python train.py --d_model=96 --activation="swiglu" --positions="rope" --batch_tokens=32768 --steps=3033
Each number is 128 + 24 x the weight over its row's rms, rounded and kept within 0 to 255. Layers, rows and columns count from 0. The size above them is the row's rms in percent of the matrix's.

# layer 6 MLP up, 256x96, rms 0.0678, rows 0-45, columns 0-47
size [103 115  98 102 100 105 104  85  94 100 111  97 100  98 103  89 105  85  92 108  92 103 100  82  89 101 100  97 104 100  94  99  94 103 109  93 116 102 111  83  98  98 120 103 100 104]
[[102 128 122 106 111 107 136 138 117 174 161 140 108 150  96 134 127 127 131 136 140 175 136 175  99 138 127 161 151 161 115  71 127 131 133 122 117 116 107 157 120 104 137 138 137 153 187 168]
 [172 115 112  93 125 107 134 153 105  91 161  92 111 120 136 137 114  87 144  92 106 128 131 163 107 126 137 118 129  97 139 155 105 151 159  95 121 150 124 159 155  98 159 154 177 138 138 102]
 [111  74 158 136 144 145 190 112  86 130  92 119 143 171 105 140 118 101 134 132 148 143 152 128 119 143 138 141 105 144 144 117 131  87 156 131 143 113 124  93 152 182 118 109 117 168 122 141]
 [105  90 153 123 133 103 128 176 160 154 125 123  81 148 119 135 165 129 118 114 143 132 121 163 118 124 111 186 115 127  96 157 116 152 126 133 112 125 100 154 113 121 145 170 139 147  94 116]
 [160  99 145  96 120 126 142 101 104 163 164  80 124 167 130 112 100 142 117 112 155 121  88 135 139 164 173 146 154  72 148 129 147 130 104 139 113 128  86 131  92 133 163 134 148 111 126 113]
 [160 141 170 138 163 126  99 130 154 139  57 177 118 147 151 103 121 133 136 152  71 133 126 127  93 111 113 107 108 148 120 143 116 150 114  68 103  99  94 130 154 143 128  91 130 132 138 142]
 [103 126 132 146 126 103 154 123 118 126 146 144  96 131  95 112 149  95 146 176 141 139 110 141 127 125 158 133 118 102 109 133 205  81 112 153 154 121 122 165 126 153 127 107 153 107 188 135]
 [125 121 109 128  98  97 101 123 137 134  85 180 148 153 158 165 123 138 151 104 153 105 133 115 141 137 140 106 118 164  93 144 147 148 117 139 166 148 149 144  98 102 128 114 170 103  93 151]
 [164  72 125 134 171 122 103 106 144 135 134 181 119  82 163 126 124 122 100 179 116 123 148  69  95 143  99 147 165 121 169  74 141 119 146 115 105 152 127  93 133 103 108 103 149 127 139 108]
 [133 113 114 166 162 109 142 125  79 139 119 129 128 125 137 129 135 127 164 105 123 157 155 137 101  92 122 105 116 135 159 168 128 137 119 105 119 119  75  89 134 112 105 143 157 118 147 123]
 [128 145 116 116 128 118 132 129 112 127 172 151  91 122  75 136  85 116 139  98 113 122  98 133 160 124 134 164 104  83 168 141 179 145 119 163 138 137  93 127 158 147 161 114 124 118 137 151]
 [152 122 128 120 175 139 124 120 171 126 113  96 100 133 134 140 101 121 134 105 139 173 113 122 104  89 117 101 147 122 146 153  97 124 158 105 122 146 125 133  91 150 130 153 113  92 116 100]
 [130  91 145 161 117 149  98 149 131 134 139 112 120 113 113 166 144 133 133  83 132 101 139 127 168 136 106  84 174 114 139 132  90 140 158 160 189 141 155 174 133 121 112 127 153 133  79 109]
 [154 196 135 104 137 152 154  88 136 121 100 101 133 144 137 128 132 129 134 140 143 153 110 173 104  99 122 147 190 156 181 135  79 112 122 114 105 123 117 152 113 104 135  99 154 145 140 136]
 [141 116 131  89  99 127  80 126 177  99 149 122 117 114 129 105 132 102 110 142 111 123 126 160 102  98 112 114 131 146 132 127 136 119 113 134  81 145 136 149  92  97 132 154 144 179 145 144]
 [152 110 133 107 126 137 129 130 116 126 102 141 141 131 139 137 123 117 109 121 147 115 154 157 177 154 126 121 119 151 156 161 173 112 168 141 183  79 118 131 122 108 169 126 159 105  83  96]
 [138 110 160 165 114 146 126 113 130 139 165 106 112  75 179 141  89  97  70 114 158 127 148 141 175 146 137 173  99 166 128 145 168 133  85 148 158 125 131 140 128 169 145 139 146 114 142 103]
 [ 93 102 143 140 149 102 159 122 155 136  93 150 128 149 125 128 151 101 138 146  78 184 112 141 131 137 122 162 105  98 132 153 116 162 119 118 152 153 121 137 147 159  76 146 128 102 106 119]
 [112 114 154  92 108 162 137 121 128 147 109 186 167 124 126 137 113 101 118 136 141 100 179  93 101 162 130 105 140 142 104 104  94 123 108 155 179 110 148 144 155  92 107  92 125 164 125 146]
 [149 137 139 143 128 137 107 156  93  99 102 143 117  67 105  94 141 142 119 126 132 154 138 165 119 147  92 115 110 132 139 131 113 135 155 147 171 113 127 111 151 160 117 138 157 160 116 146]
 [135 135 124 117 164 120 182 124 174 153 117 124 131 105  82 112 145 119 162 143 115 128 122 113 137  98  80 121 131  70 133 109 142 116  89 127 140 199 141 115 145 128 146 124 110 138 126 132]
 [130 101 132 107 118 166 170 109 128 102 117 165 162  92 118 128 150 158 108 148 147 128 134  84 103 115 129 144  70 112 169 136 176 124 124 111 159 122 139 150 115 129 134 112 144  96 123 133]
 [111 159 139 148  80  89 124 171 127 106 131  95 130 170 147 137 141 134 150 102 134  69 138  70 125 133  87 132 131 161 124 109 110  98 168 133 127 118  85 134 154 124  99  87 110 114 138  98]
 [107 132 179 179 116 139 150 135 140 147 115 100  97 102  97 140 136  89 116 133 157 114 104 164 121 109 123 150 134 110 131 104  99 179 166 167 120 174 136 151  96  97  69 124 156 144 124 114]
 [141  96 150 168 123 151 154 122 147 141  85 136 138 129 124 156 136 106 146  92 118 154 122 141 164 152 144 161 151 132  86 129 141  96 126 109 186 101 109 163 118 128 118 160  61 126 106 136]
 [123 149 126 134 113 120  76 156 122 126  96 122 164 148 112 112 112 150 127 136 158 102 134 140 146 133 154 167 105 136 176 160 146  99  80 110 137  89 113 176 149 163 117 154 119 152  86 114]
 [109 138 124 135 141  77 126 154 158 115 128 139 154 133 121 124 141 152 119 148 122 112 142 166 112  95 144  82 103 136 141 123  99 125 124 155 119 198  93 118 116 176 161 107 172 165 124 110]
 [107 106 124 148 109 134 102  73 114 149 119 152 161 162 130 158 173 101 174 112 102 110 152 147 148 127  97 126 142  88 115 108 101 142 136 113 117 111 169 136 102 139 131 164 112 177 153 122]
 [145 163 104 103 127 147 127 116 103 129 141 153  87 104 143 178 151 158 153 156  99 132 140 116 122 132 107 133 114 120  98 102  82  97 179 114 133  95 118 137 116 141 165 121 178 158 140 142]
 [121  97 136 129 161 114 189 109 158 103 126 136 126 116 131 154 142 144 107 148 149 103 131 109  92 133 135 145  95  97 135 144  74 151 144 162 136 138 114 129 167 147 161 129 140 205 121 115]
 [ 83 120 149 111 106 126 110 160 145  98 139 129 131 131 120 115 127 140 112 109 118 149 152 117 149 132 132 134 104 106 157 128 156 218  84 151 137 168 119 119 136 122 147 114 154  95 100 140]
 [135 128 137 127 117 168 141 132 131 117 138 164  79 129 121 166  95 129 110 116 169 163  93 177 117 143 104 111 157  80 102 180  84 120 125 101 143 130 171 159 152 153 114 154 149 137 130 131]
 [142 127 119 143 105 137 117 124 111 132  89 105 148 133 160 114 133 141 156 174 124  88  93 157 121 131 126 124 130 124 116 140 176 112 141 128 119 163 110 104 153 147 117  78 127 174 149 133]
 [171 120 114 144 144 166 137  81 128 104  80 151 105 110 149 119 139 156 133  95  98 142  97 151 162 129  90 146 104 112 115 146  84 139 133 151 125 146 137  86 130 100 114 140 113 151 117 145]
 [134 107 101 138 125 128 152 134 123 163 139 128 141 162 174 146 177 150 119 129 128  99 141 136 105  80 112 169 103 144 106 105 144 131 152 129 164 146  90 116 133 131  95 124 133 117 140 112]
 [156 126 101 130 133 144 106 138 109 137 128 121  97 132 139 132 133  82 143 121 134 142  97 143 139 102 123 150 183 117 180 148 137 136 106 137  72 144 119 156  71 136 170 142 136 116 108 126]
 [109 153 131 152 127 146 155 129 139 110 144 125 124 110  94 123 167 166 137 162 171 126 146 118 164 150 140 130 125 128 167 125  55  79 121 133 142 129 137 118 155 110 143 107  61 169 121 124]
 [167 128 128 165 122 149 117 114 101 131 128 113 134 118 142 163  78  86 105 108  94 153 101 133 115 119 103 187 144 163 132 189 152 156 139  96 168  87 101 106 105 118 112 134 146 133 136 149]
 [152 188 122 123 114  70 113 151 110 160 139 104 124 136 151 140 124 118 191 120 146 181 161 116 129 124 119 119 124 147 131 123 114  88 171 102 135 141  90 124 112 146 160 112 105 110 103 122]
 [158 121 144 143 125 161 128 131 117  84  89 166 105 136 136 134 110 168 110 118 110 129 137 112  93  95 113 149  99 157 116 115 149 116 107 129 134 123 155 148 120 144 147 120 137 118 156 130]
 [130 117 132 152 137 154 180 123 141 121  97 129 144 129 126 128 164 120 170 187 104 148 131 127 142 102 114 108  77  98 174 104 114 145 179 111 137 143 141 108 147 129 117 113 120 151 150 102]
 [107  72 111  95 136 128 135 130 127 133 157  71 116 152 179 146 158 116 132 153  95 161 115 144  88 127 149  75 101 106  72 136 122 182 101 143 136 146 119  99 166 153 118 159 126 135 129 115]
 [ 97 106  78 153 155 152 142 108 146 147 137 127 149 165 143 137 143 113 157 133 148 165 101 120 154 112 131 119 120 141 113 114 158 167  88 110 145 135  65 114 119 136 119 132 139  87  73  76]
 [119 131 124 101 132 155 134 125 130  97  90 147 129  90  95 141 120 167  95 160 100 105 136 164 146  99  89 150 135 108 133 117 145 120 103 126 173 108 121 159  77 169 156 160 148 120 123 181]
 [181 122 119 154 110 153 133 119 134 130 128  90 164 139 170 151 162 122 123 135 125 126 125 114 135 119 180 120 137 136 156 104 133 143 156 103 107 109 160 108 141 116 149 125  95 123 117 109]
 [139 159 153 109 132 125 116 138 104  93 181 173  88  98 120 114 158 135 133 104  98 151 156 121  80 116 110 111 143 139 117 168 107 168 132 134 129 161  97 131 125 122 149 143 149 103 119  85]]
# layer 6 MLP down (transposed), 256x96, rms 0.0707, rows 0-45, columns 0-47
size [107 104  96 100 107 106 104  92  94 104 106 101 107 100  98 101 107  93  91 101  97  92 100  87  92 104  99  99 101  99  91  99  90 109 105  94 103 100 107  99 103  95 110 101  98 108]
[[139 178 112 144  98 116 150  99 119 136 170 136  99 112 109 156 130 121 118 154 125 140 140 125  98 125 121 128 108  98 133  92 145 107 129 117 118 154 146 101 162 131  86  98 106  90 149 137]
 [140 101 155 105 177 118  91 136  99 120 127 136 129  98 122 150 139  74 149  91 138 123 136 143 138 139 131 135 108 104 160 138  79 190 116 138 166  98 147 104 122 120 173 141 107  77 102 126]
 [ 91 114 147  87 128 114 138 145 133 150 110  50  99 122 146 112 154 131  94 123 111  95 173 133 108 143 154 126 112 127 156 112 103 155 133 131 134 148 135 176 156 115 113 139 171 135 105 135]
 [126 129 144 171 109 124 159 102 113 116 115 106 136  98  87  88  98 141  80 125  68 123 123 137 121 145 145  81 135 112 164 123 121 124 140 133 153  74 161 107 111 132 109 106 139 121 156 164]
 [126 127 135 140  73 141 113 112 107  94 134 162 108 132 133 129 105 163 136 163 131 130 165 138 158  83 172 101  92 135 123 124 121  93 145 116 132  96 152 122 107 150 118 175 149 147 119 108]
 [135 155 171 126 118 141 130 118 129 158 116 160 101 190 142 130 105 138 119 124 117 108 154 141  80  87 117  85 156 102 121 124 125 123  75 151 107 162 108 148 173 130 110 114 164 112 139 119]
 [164 144  91 134 102 137  87  99 138 127 132 104 118 157 128 138  94 125 128  80 153 136 149 118 102 120 176 164 101 103 112 140 120 119  84 114 102  94 131 152 174 105 115 109 136 117 123 115]
 [ 92 101 103 156 150  97 121 115 105  93 133 112 194 120 157 169 106 133 150 126 145 127 183 119 148 135 146 124 139 123  94 154 179 149 113 130 119 128 181 120 115 135 106 129  97 145 128 139]
 [ 90 138 103 163 143 131  94 194 109 108 152 111 103 126 112 120 124 104 113 133 138 150 104 110 123 121 170 136 163 120 115 126 120 134 131 121 188 121 151 124 128  97 123 128 103 175 170 133]
 [211 141  90 111  92  89  97 126 152 136 148  94 115  72 119 116 152 142 147 150 122 111 169 105 134 148 127  87 106 119 101 155 111 100 124 111  88 155 155 133 137  95 118 130 122 140 132 159]
 [137 155 163 124 123 116 139 166 168 156 126 149 106 157 165  91 145 124 103  87 142 135 159 107  93 129  96 136 178 150 126 119 105 116 129 136 100 157 127 154 136 139 110 128 116 133 110 104]
 [169 124 163 147 107 156 125 162 144 129 141  97  93 128  85 129 135 144 139 147  89 111 166  99 105 116  77 130 153 129 132 165 122 128  94 104 115 135 165 165 107 121 157 179 143 147  96 133]
 [168 147 140  93 139 144 154 138 122 130 147 159 133 166  98 116 152 124 169 131 111 178 109 112  99 102 120 124 141 111 113 111 146 113  98 114 123  86 115 156 107  86 109 115 111  95 153 152]
 [124 137 119 115 114 124 127 132 108 144 122 128 156  73 156 143 123 153 107 175 140 116 107  81 166 140 109 141  92 145 142 117 139 133 148 120 108 125 171 112  98 149 130 106  88 141 128 143]
 [113 140 144 131 111 142 161 107  74 122 158 101 128  80 130  97 132 163 155 175 117 112 129 119 168 151 167 124  98 137 147 133 128 156 154 116 118 155 152 111 130 107  93 146 121  99 138 123]
 [118 122 116 159 137 116 112 135 102 113 122 136 178 151  82  60 162 120  84 144 130 183 155 131 108 113 148 154 123 105 143 142 116 121 118 119 108 130 159 140 163 136 110 169 124 144 133 138]
 [ 79 109  63  75 142 118 134 135  72 145  94 133 155 166 157 147 149 124 145 123 109 151  76 105  97 104 149 103 139 117 132 120 113 103 168 165 109 134 141  97 138 107 159 105 122 129 110 103]
 [101 100 157 113 154 129 163 112 162  91 148 152 157 128 164 124 106 118 139 188 112 122 160 166 128 143 112 132 135 100 141 133 107 161 130 103 124 148  89 122 128 137  96 118 116 155  91 131]
 [ 95 141  99 151 162 136 158 107 116 136 115 188 139 139 119 119 148  89 110 142 145 127 125 115 112 129 122 177 161 130 152 133 165 136 101 101 126 145  83 139 126 123  97 112 121 183 156 150]
 [127 121 175  93 163 108 108  87 149 116 127  99 117 145 129 112  99 124 116 123 121 161 171 137 157 122 144 117 139 120  90 135 114 114 138 169  76 140 104 146 126 146 138 126 129 129 189 163]
 [122 136 132 141 135  90 114  94 105 152 140 114 141 128 136 151 141 129 170 148 119 146  98 118 126 147 112  92 133 137  83 140 141  82 176 109 117  89 102  66 152 106 101 103 146 131 144 146]
 [120 154 160 106 143 145 101  97 135 153 111 105 155 119 164 100 141 100 140  85 154 124  68 126 135 106 170 108 114 107 179 131 102 152 110 126 117 166 165  95 137 138 109 134 174 103 122 132]
 [140 117 135 136 130 128 109 142 113 137 128 113 148 113  96 126 141 124 193 113 122 139 158 155 162 123  95 107 127 124 108 180  98 100 161  97 146 118 120 129 116 130 131 182 124 152 123 160]
 [164 108 103 134  88 116  86 124 132 156 107 186 126 125 112 110 118 161 134 120 133  94 143 136 124 132 143  70  99 137 139 131 151 163 133 170 122 111 131 137 126 145  63 102 134 139  86 119]
 [115 134 130  85 130 124 106 111 120 131  85 118 133 150 134 127 141  88 114 110  94 152 111 146 138 201 142 156 145 101  95 158 118  81 139 124 159 114 161  82 158 128  97 129 121  95 148  89]
 [179 114 116 104 135 138 177 144 138 109 130 113  91 100 153 148  79 161 109 127 133 137 108 125 140 101 147 128 130 169 121 149 136 148 124 121 165 132 152 133 104 150 137 156 110 117 154 106]
 [137 122 118 125 148 150 132 139 160 129 120 161 107 167 183 156 148 167 144 155 143 143 128 166 103 144 176 125 150 147 115  87  95 118 120 147 114 152  91 136 149 141 125 126 132 113 103 142]
 [162 164 121 144 172 147 169 160 125 151 128 121 114 144  94  98 133 159 114 122 135  97 139 120  61 151 138 156 120 137 157 140 108 177 102  80  87 150 129 170  94 146 132 143 110 105 140 136]
 [ 90 143 140 147 146 123 117 138 137  85 108  79 140 120 140 141 152 126 116 114 148 107 167 104 129  96 164 133 117 112 128 136 199 169  92 122 130 167 126 153  96 142 118 128  82 126 106 123]
 [119 151 127 110 111 106 130 122 153 156 151 146  87 158 144 108 134 144 147 124 148 145 161 110 107 114 107 150 128 144 116 132 144  94 122 103 148 111 112 107  89 129 149 158 136 111 158 122]
 [149 115 133 147 110 149 137 139 129 121 191 128  91 156 118 149 127  98 143 130 136 134 139 163 132 111 103 154 154 104 120  95 135 146 150 119 112 134 163 128 124 122 141 125 111  91  97 127]
 [155 112  98 133  94 111 185 158 125 118 124 120 140 132 150  97 117  84 133 121  85 122 167 174 102 172 103 118 180 162 126 120 103  94 119 134 141 154 115 143 129 144 119 151  98  74 157 124]
 [121 106 144 168 145 116  89 118 139 161 135  72 138 118 151 122 155 163 115 156  76 122 127 132 179 119 136 174 140  74  79 112 159 154 152 152 140 165  88 132 119 114 148 110 144 124 131 104]
 [ 89 122 121 113 138 107  99 133 131  85  94 125 138 128 160 121 146 172 157 115 108 101 120  91 113 128 121 143 114 118  89 146  73 147 105 130  84 177 126 106 127 135 102 154 116 171 139 142]
 [126  98 121 155 129 126 117 140 117  98 169 117 122 121 143 115 109  75 143 158 112 116 158 154 127 163 127 142  97 109 102 110 123 155 119 139 107  82 119 116 137 111 150 120 122 127 145 110]
 [134 128 130 138 113 120 128 136 123 127  80 142 183  96 137 129 155 114  95 100 129  89 166 117 145 151 135  77 109 158 138 175 134 118  91 160 161  85  94 122 151 115 112 105 147 123 135 129]
 [ 99 120 117 149 122 137  83 153 146 127 149 137 175 159 178 166 142  90 147 104  77  86  98 119 156 112 130 126 120 104 124 128 146 138  86 119 106 131  97 164 141 130 105 133 162 150 139 140]
 [118  80 132 138 127  93  90 114 149 112 152 152 146 151 115 126 170  95 108 142 140  79 146 148 139 115 123  82 157 150 141 157 133 103 129 170  92 176 127 133 150 104 160 128  93 121 118 109]
 [116  51 152 143 162 155 161 107 157 113 138 102 141 122  93  95 152 146  98 106 114 100  90 141 125 140 129 172 163 121 126 141  95 147  89 153 157 140 154  99 146 139 114 101 159 120 104 102]
 [108  85 139 133  98 143 139 115 143 147 122 128 135  81 139 104 140 134 168 140 125 131 135 115  94 144 132 145  62 152 138 130 125 146 141 171  99 126  90 123  94 109 138 122 151 138 106 142]
 [ 74 110 126 146  97 111 102 149 118 135  80 116 110 140 179 164 118 166 119 112 142 108 166 129 133 136 152 101 156 172 130 109 140 136 143 154 129 133 101 123 117 167 111 110 117 136 168 141]
 [102 176 129 135 134 111 143 101 106 166 167 114 131 132 162 112  97  89 132 114 148 127 115 115 122 103 165 115 105 135 116 121 125 137 142 105 139  80 112 162 122 103 182 113 121 140 136 116]
 [135 118 127 128 112 126 117 153 128  54 105 176 127  91 108 126 152 156 145 156 125 154  99 115 104 118 140 101 101 123 116  96 133 146 123 103 149 130 185 132 136 126 121 137 146 154  92 137]
 [174 159 132 111 108 105  72 145  82 156 140  95 111 173  97  98 123 126 194 145 124  87 122 117 142 128 118 120 117 150 136  99 130 137 119 119 114 124 133 148  99 143 139 100 113 118 132 154]
 [189 164 127 123 135 138  97 154  83 140 153 122 126 124 158 113  97 112 123 148 117 131 127 159 110 171 121 137 132 141 122 156 129 140 150 130 126 120 157  93 125 177 102 111 126 165 136 119]
 [ 75 144 135 169 125 118 145 133 137 104 184 123 159 154 117 109 166 113 101 144 138 130 113 138 128 141 111 101 122 128 144 117 146 145 120 135 157 167 138 189 139 134 110 138 101 109 154  96]]
# layer 6 MLP gate, 256x96, rms 0.0732, rows 1-46, columns 0-47
size [113  96  99 115 106 101  94  97 103 107  96 105 100 106 103 108  88  84 105  96  94  98  97  95 104  99 107 110 109  83  96  87 106 103  96 103 105 113 101  97  98 111  93  90  97 107]
[[142 112  99 153 158 133 127 117 145 113 133 105 119 151 146 103  99 158 149 127 144 132 136 141 112 120 151 125  98  71  89 136 131 160 109 111  78 155 129 168 153 134 116 142 127 142 110 170]
 [117 134 155  79 158 105 137 148 108 143 126  81  91 144 125 121  95  99 116 119 124 106 121 135 148 151 131 188 117 158 144 127 184 138 142 125 134 166  94 154 139 128  90 119 137 104 112  76]
 [129 145 102 155 133 103 116 121 162 106 103 136  98 134 156 110  92 133 184 138 133 134 122 148 132 108 144 121  94 167 115 145 155 136 127  90 116 102  49 136 110 128 133 116 144 102 122 112]
 [143 143 103 165 114 107 136 120 142 149  95 131  79 112 123 113 104 150 114 150 105 145 181 146 144 118 104 139  90 178 137 134 127 113 161 110 155 113 143 137  89 123  84 104 118 123  99 137]
 [141 159 174 146 114 116  74 100 138 147 105 120 117 163 135  78 136 112 130 123 136 153 115 141 114 123 132 144 132 138  82 146 155 119 128  78 141  90 148 106 112 132 110  85  97 121 140 149]
 [ 89 114 168 151 138 126 109 123 135 143 142 133 118 131 121 170 140 118 152 152 157 105 126  73 138 124 108  93 132 151 147  76 154 129 139  88  98 154 135 141 105 133 135 128 126 157 161 107]
 [135 139 152 138  69 136 122 107 106 159 136  97 126 154 149 142 140 151 113 115  84 162 111 116 169 155  88 130  98 160 126 101 123  84 161 116  84 137 100  92 101 126 134 147  86 117 148 136]
 [ 93 161 116  98 181 133  91 142 140 128 132  73 104 146 139 172  72 143 129 144 122 143 131 126  91 173  98 145 129 122 115 126 199 119  88 113 131 112 141 111  93 116  93  90 103 135 169 123]
 [ 98 115 152 116 137 147 163  88 139 117 107 126  81 122 146 108 155 117 133 136 126 143 147 161 123 167 122 131 125 170 134 135 127 132 149 134 157 155 106 113 147 150 122 154 184 113 121  83]
 [118 102 156 113 157 129 110 157 127 135 121  87 175 124 126 165 127 134 147 160 130 121 148 101 117 176 176 150 117 160 143 121 123 118 132 109 100 132  76 132  85 105 141 157 115 125 107 124]
 [135 113 119 182 125 130 151 176 146 133 135  93  96 112 140 115 122 127 133 119 117 102 134 112  97 129  79 130 160 123 117 131 127  90  75 100  93  86 122 130 113 105 137 104 130 144 149 150]
 [142 158 141 153 123 139 108 151  98 161 124 107  93  86 114 138 146  90 103  96 145 129 120 153 128 169 149 133 109 127 138 121 134 139  96 115 161  95 142 157  87 145 144 104 161 166 114 123]
 [135 136  91 110 140 124  96 139 161 143 110 189 166 124 121 139 113 130 142 161 122 138 108 130 100 153 170 129 128 126 126 154 161 132 112 140  72 120  72  82 157 140 100 136 159 127 101 138]
 [125 133 124 109  88 140 177 160  83 117 117 129 159  96 139 136 125 162 113 143  78  99 135 109 139 145 143 140 166 136 155 161  92 145 183 111 118 153 135 146 136 147 118  84 115 113 113  93]
 [149 118 109 119 140 103 116  97 141 168 134 101 139 136 134  91 132 145 148 133 124 132 140 115 115 132 121 157 113 133 114 132 166 154 113 125  87 129 157 152 115 143 130 140  81 142 168 169]
 [102 139 145 147 109 120 128 156 164 105  95 138  91 139 143 110 148  95 111 110 106 144 129 160  68  99 148 103 106 120 103 110 138 128 144 113  89 175 156 161 124 173 108 159 118 122 151 134]
 [146 139 134 104 119 154 162 101 120 149 146 141 149 132 149 104 175 157 102 121 137 129 172 104 149 113 160 109 118 161 122 119  91 148 169 117 140 151 139 158 109  91 125 106 152 124 126 117]
 [109 144 136 138 152 133 118 118 134 166 161 115  59 112 107  97 121  90  97 123 106 122 161 158 101 143  88 103 117 141 118 142 160 131 123 153 121 105 149 128 164  94 147 117 157  92 126 134]
 [103 124  88 176 111 168 189 173 128  92 118 120 102 147 147 103 130 121 120 111 160 127 159 120 139 131 127  96  98 174 138 109 138 122 135 153 127 117 146 141  75 127 126 114 149 143 122 112]
 [145 125 127 128 140 132 140 132 103 105 149 145 149 127 175 172 104 122 148 139 134 120 131 133 128 137 160  96 151 176 118 128 134 107 159 115 129  33 105 112 173 130 105 123 105 130 123 131]
 [175 149 152 134 112 161 142 135 108 137  92  60 149 131 158 153 128  65 137 108 123 138 144 153  73  95 111 134 151 167 126 141 106 104 113 133 124 101 109 153 129 123 139  99 113 136 108 124]
 [113 137  93 146 120 152 113 121 120 135 138 152 112 100 113 135 165 156 117 151 100 169  94 142 141 200 140  99 128 136 118 130 159 132 177  96 140 122 130 152  78 129 137 142 113 143 128 161]
 [173 115  91  91 108 123 108 123 108 118  95 140 149 140 131 129 114 141 115 105 125 136 145 113 166 117 177  88 121 117 151 135 178 136 112 131 101  79 108 139 126 158 156 120 124 171  94 101]
 [118 145 125 123 155 167 135 122 119 148  84 173 123 122  87 132 155 142 106 113 110  85 110 129 163 117 124 155 104 141 119 180 104 154 110 174 125 119 126 116 137 117 120 153 129 134 102 119]
 [162 112 101 125 128 147 157  96 108 132 141 132 116 140 170 133 117 112 157 116 111 123 111  92 101 165 129 158 101  98 115  97  98 109  95 138  89 140 144  84 127 100 169  80 137 122 125  92]
 [110 118 116 146 137 132 118 120 138 110 165 112 124 117 115 122 115 144 137 112 164  72 118 104  82 134  82  91 121 133 163 156 116 181 139 102 114 122 158  87 138 123 117 136 124 122 118 122]
 [169 153 161  79 117 117 141 106 128  93  96 118 156 151 123  77 120 131 125 112 170 124 118 127 110 116 135 116 147 135 106 164 112 106 167  99 136 148 112 168 108 153 104 104 112 114 145 141]
 [159 141 138 192 147 108 111 155 137 113 121 100 124 115 129 138 148  96 138 129 137 150 112 112 140 100 200 146 112 108 127 136 136 100 152 121 129 153 143 128 120 119 121 130  80 104 121 115]
 [ 97 135 122 128 113  68 165 137 115  83 141 120  72 146 170 125  95 109 135 110 137 158 123 151 102  96 139 155  98 164 106 109 117 125  84 154 106 153 117 114 122 136 124 125 142 138  86 133]
 [126 138 116  92  93  81 118  72  79  97 111 123 103 146 116 149 142 152 163 125 135 139 149 105 157 117 122 131 114  89 147 152 124 155 155 136  95 103 142 158 107 148 166 125 199 123 107 118]
 [153 141  96 135 151 107 169 119 141 149 104 127 120 147 124 145 100 160 126 156 130 154 126 179 149 144  94 106  95 148 161 127 126 110 133 147 145 137 121 128 150 126 115  89 117 104  94 142]
 [132 136 139 145 123 151 126 142 138 116 108 191 114 136 126 150 147 108 144  84 109 130 107 159 107 121 100 137  99 165 171  98 118 120 125 119 135 100  96 161  95 126  67 138  96 110 113 143]
 [126 102 132 158 101 105 120 130 126 155 131 159  95 120 145 120 144  93 143 168 163 149 113 170 147 108 114 114 121 112 107 150 163 122 165  70 141  88 125 136  80 100 133 116 120 128 125  79]
 [142 150 100 172 132 110 152 124 102 116 126 142 161 102 140 139 146 121 144 148 144 132 132 131 127  99 139 130 108 145 123 163 106 126 101  75 126 110 159 129 137 117 147 154 122 148 115 128]
 [141 116 132 142 115  90 130 118 111 113  71 137 108  97 164 123 128 128 147 148 103 112 158 153 116 142 133 133  91 122 160 154 117 169  84 117 127 137 118 150 149 119 157 144 129  55 151 152]
 [104 159 133 121 146  56 112 130 119 131 161 136 126 138 142  92 132 134 119 155  95  91 127 150 134 120 150 113 142 135 165 105 128 130 129 146 155 184 100 107 150 143 144  96 105 184 147 151]
 [132 112 138 167 129  81 108 132  79 114 131 164 142 140 119 101 129  96 135  98 178 132 154 108  96  59 163 148 128 167  95 116  98 126 108 146  92 150 140 130 147 186 143 125 140 107  96 137]
 [124 151 128 119 127 147 126 153  87 135 133 125 108 119 202 170 115  91 143 136 134 150 115  91 120 137  83 106  95 148 136  95 137 114 184 108 163 117 114 126 174 147 162 148 123 148 152 116]
 [ 99 126 125  93 138 143 133 133 114 106 150 165  87 101 129 111 112 120 140 164 168 158 154 130 111 159 147 120 124 127 164 157 121 134 138  99  87 150 100 137 126 122 219 118 147 134  80 121]
 [112 119  96 119 129 131 160 132 156  98 188  92 101 124 142 146 155 122 111 117 149 130 143 141 120 129 124 136 114  74 139 114  82 109 154 170 125  94  82 131 110 120 116 139 143 130 127  99]
 [152 124 157 159 116 138  96  84 144 160 124 171 163 122 124 115  92 176 154 115 102 118 177 134 127 169 102 149 145 115 166 131 141 132 155 103 132 136 129 102  99 122 116 169 145 123 105 140]
 [158 124 116 112 124  74 119 122  83 128 143 104 135 156 100 103 130 150 124 120 130 149 102 120  74 105 177 110 139 151 131 135 138 157  98 134 138 130  94 118 130 108  92 159 123 165 123 103]
 [ 89 123 136  90 130 127 150 170  89 155 185 131 131 142 124 123 132  76 199  86 144 143 152  84  89 164 119 132 104 124 107 143 109 108 117 119  84 117 150 120 164 103 103 155 163 145 120 153]
 [126 125 133  86 160 127 157 119 110 129 129 109 151 146 136 109  95 111 141 179 105 154 137 152 154 182 126 139 145 112 133 108 142 107 152 124  89 123 144 117 175 120 119 132 127 145 177 110]
 [122 130  89 131 102 163 132  88 113 130 112  97 114 209 148 146 108 125  78 161 110 128  96 114 156 138 126 110 158 110 132  67 113 114 128 100 181 109 141 126 113  98 132 134 138 127 133 191]
 [ 76 148 128 112 117 118  94 157 152  96 118 160  78 110  91 125 119 130  93 150 174 143 101 146 102 129 118 104 182 112 137 130 105 116 162 132 104 104  74 129 148 144 108 151 132  98 136 113]]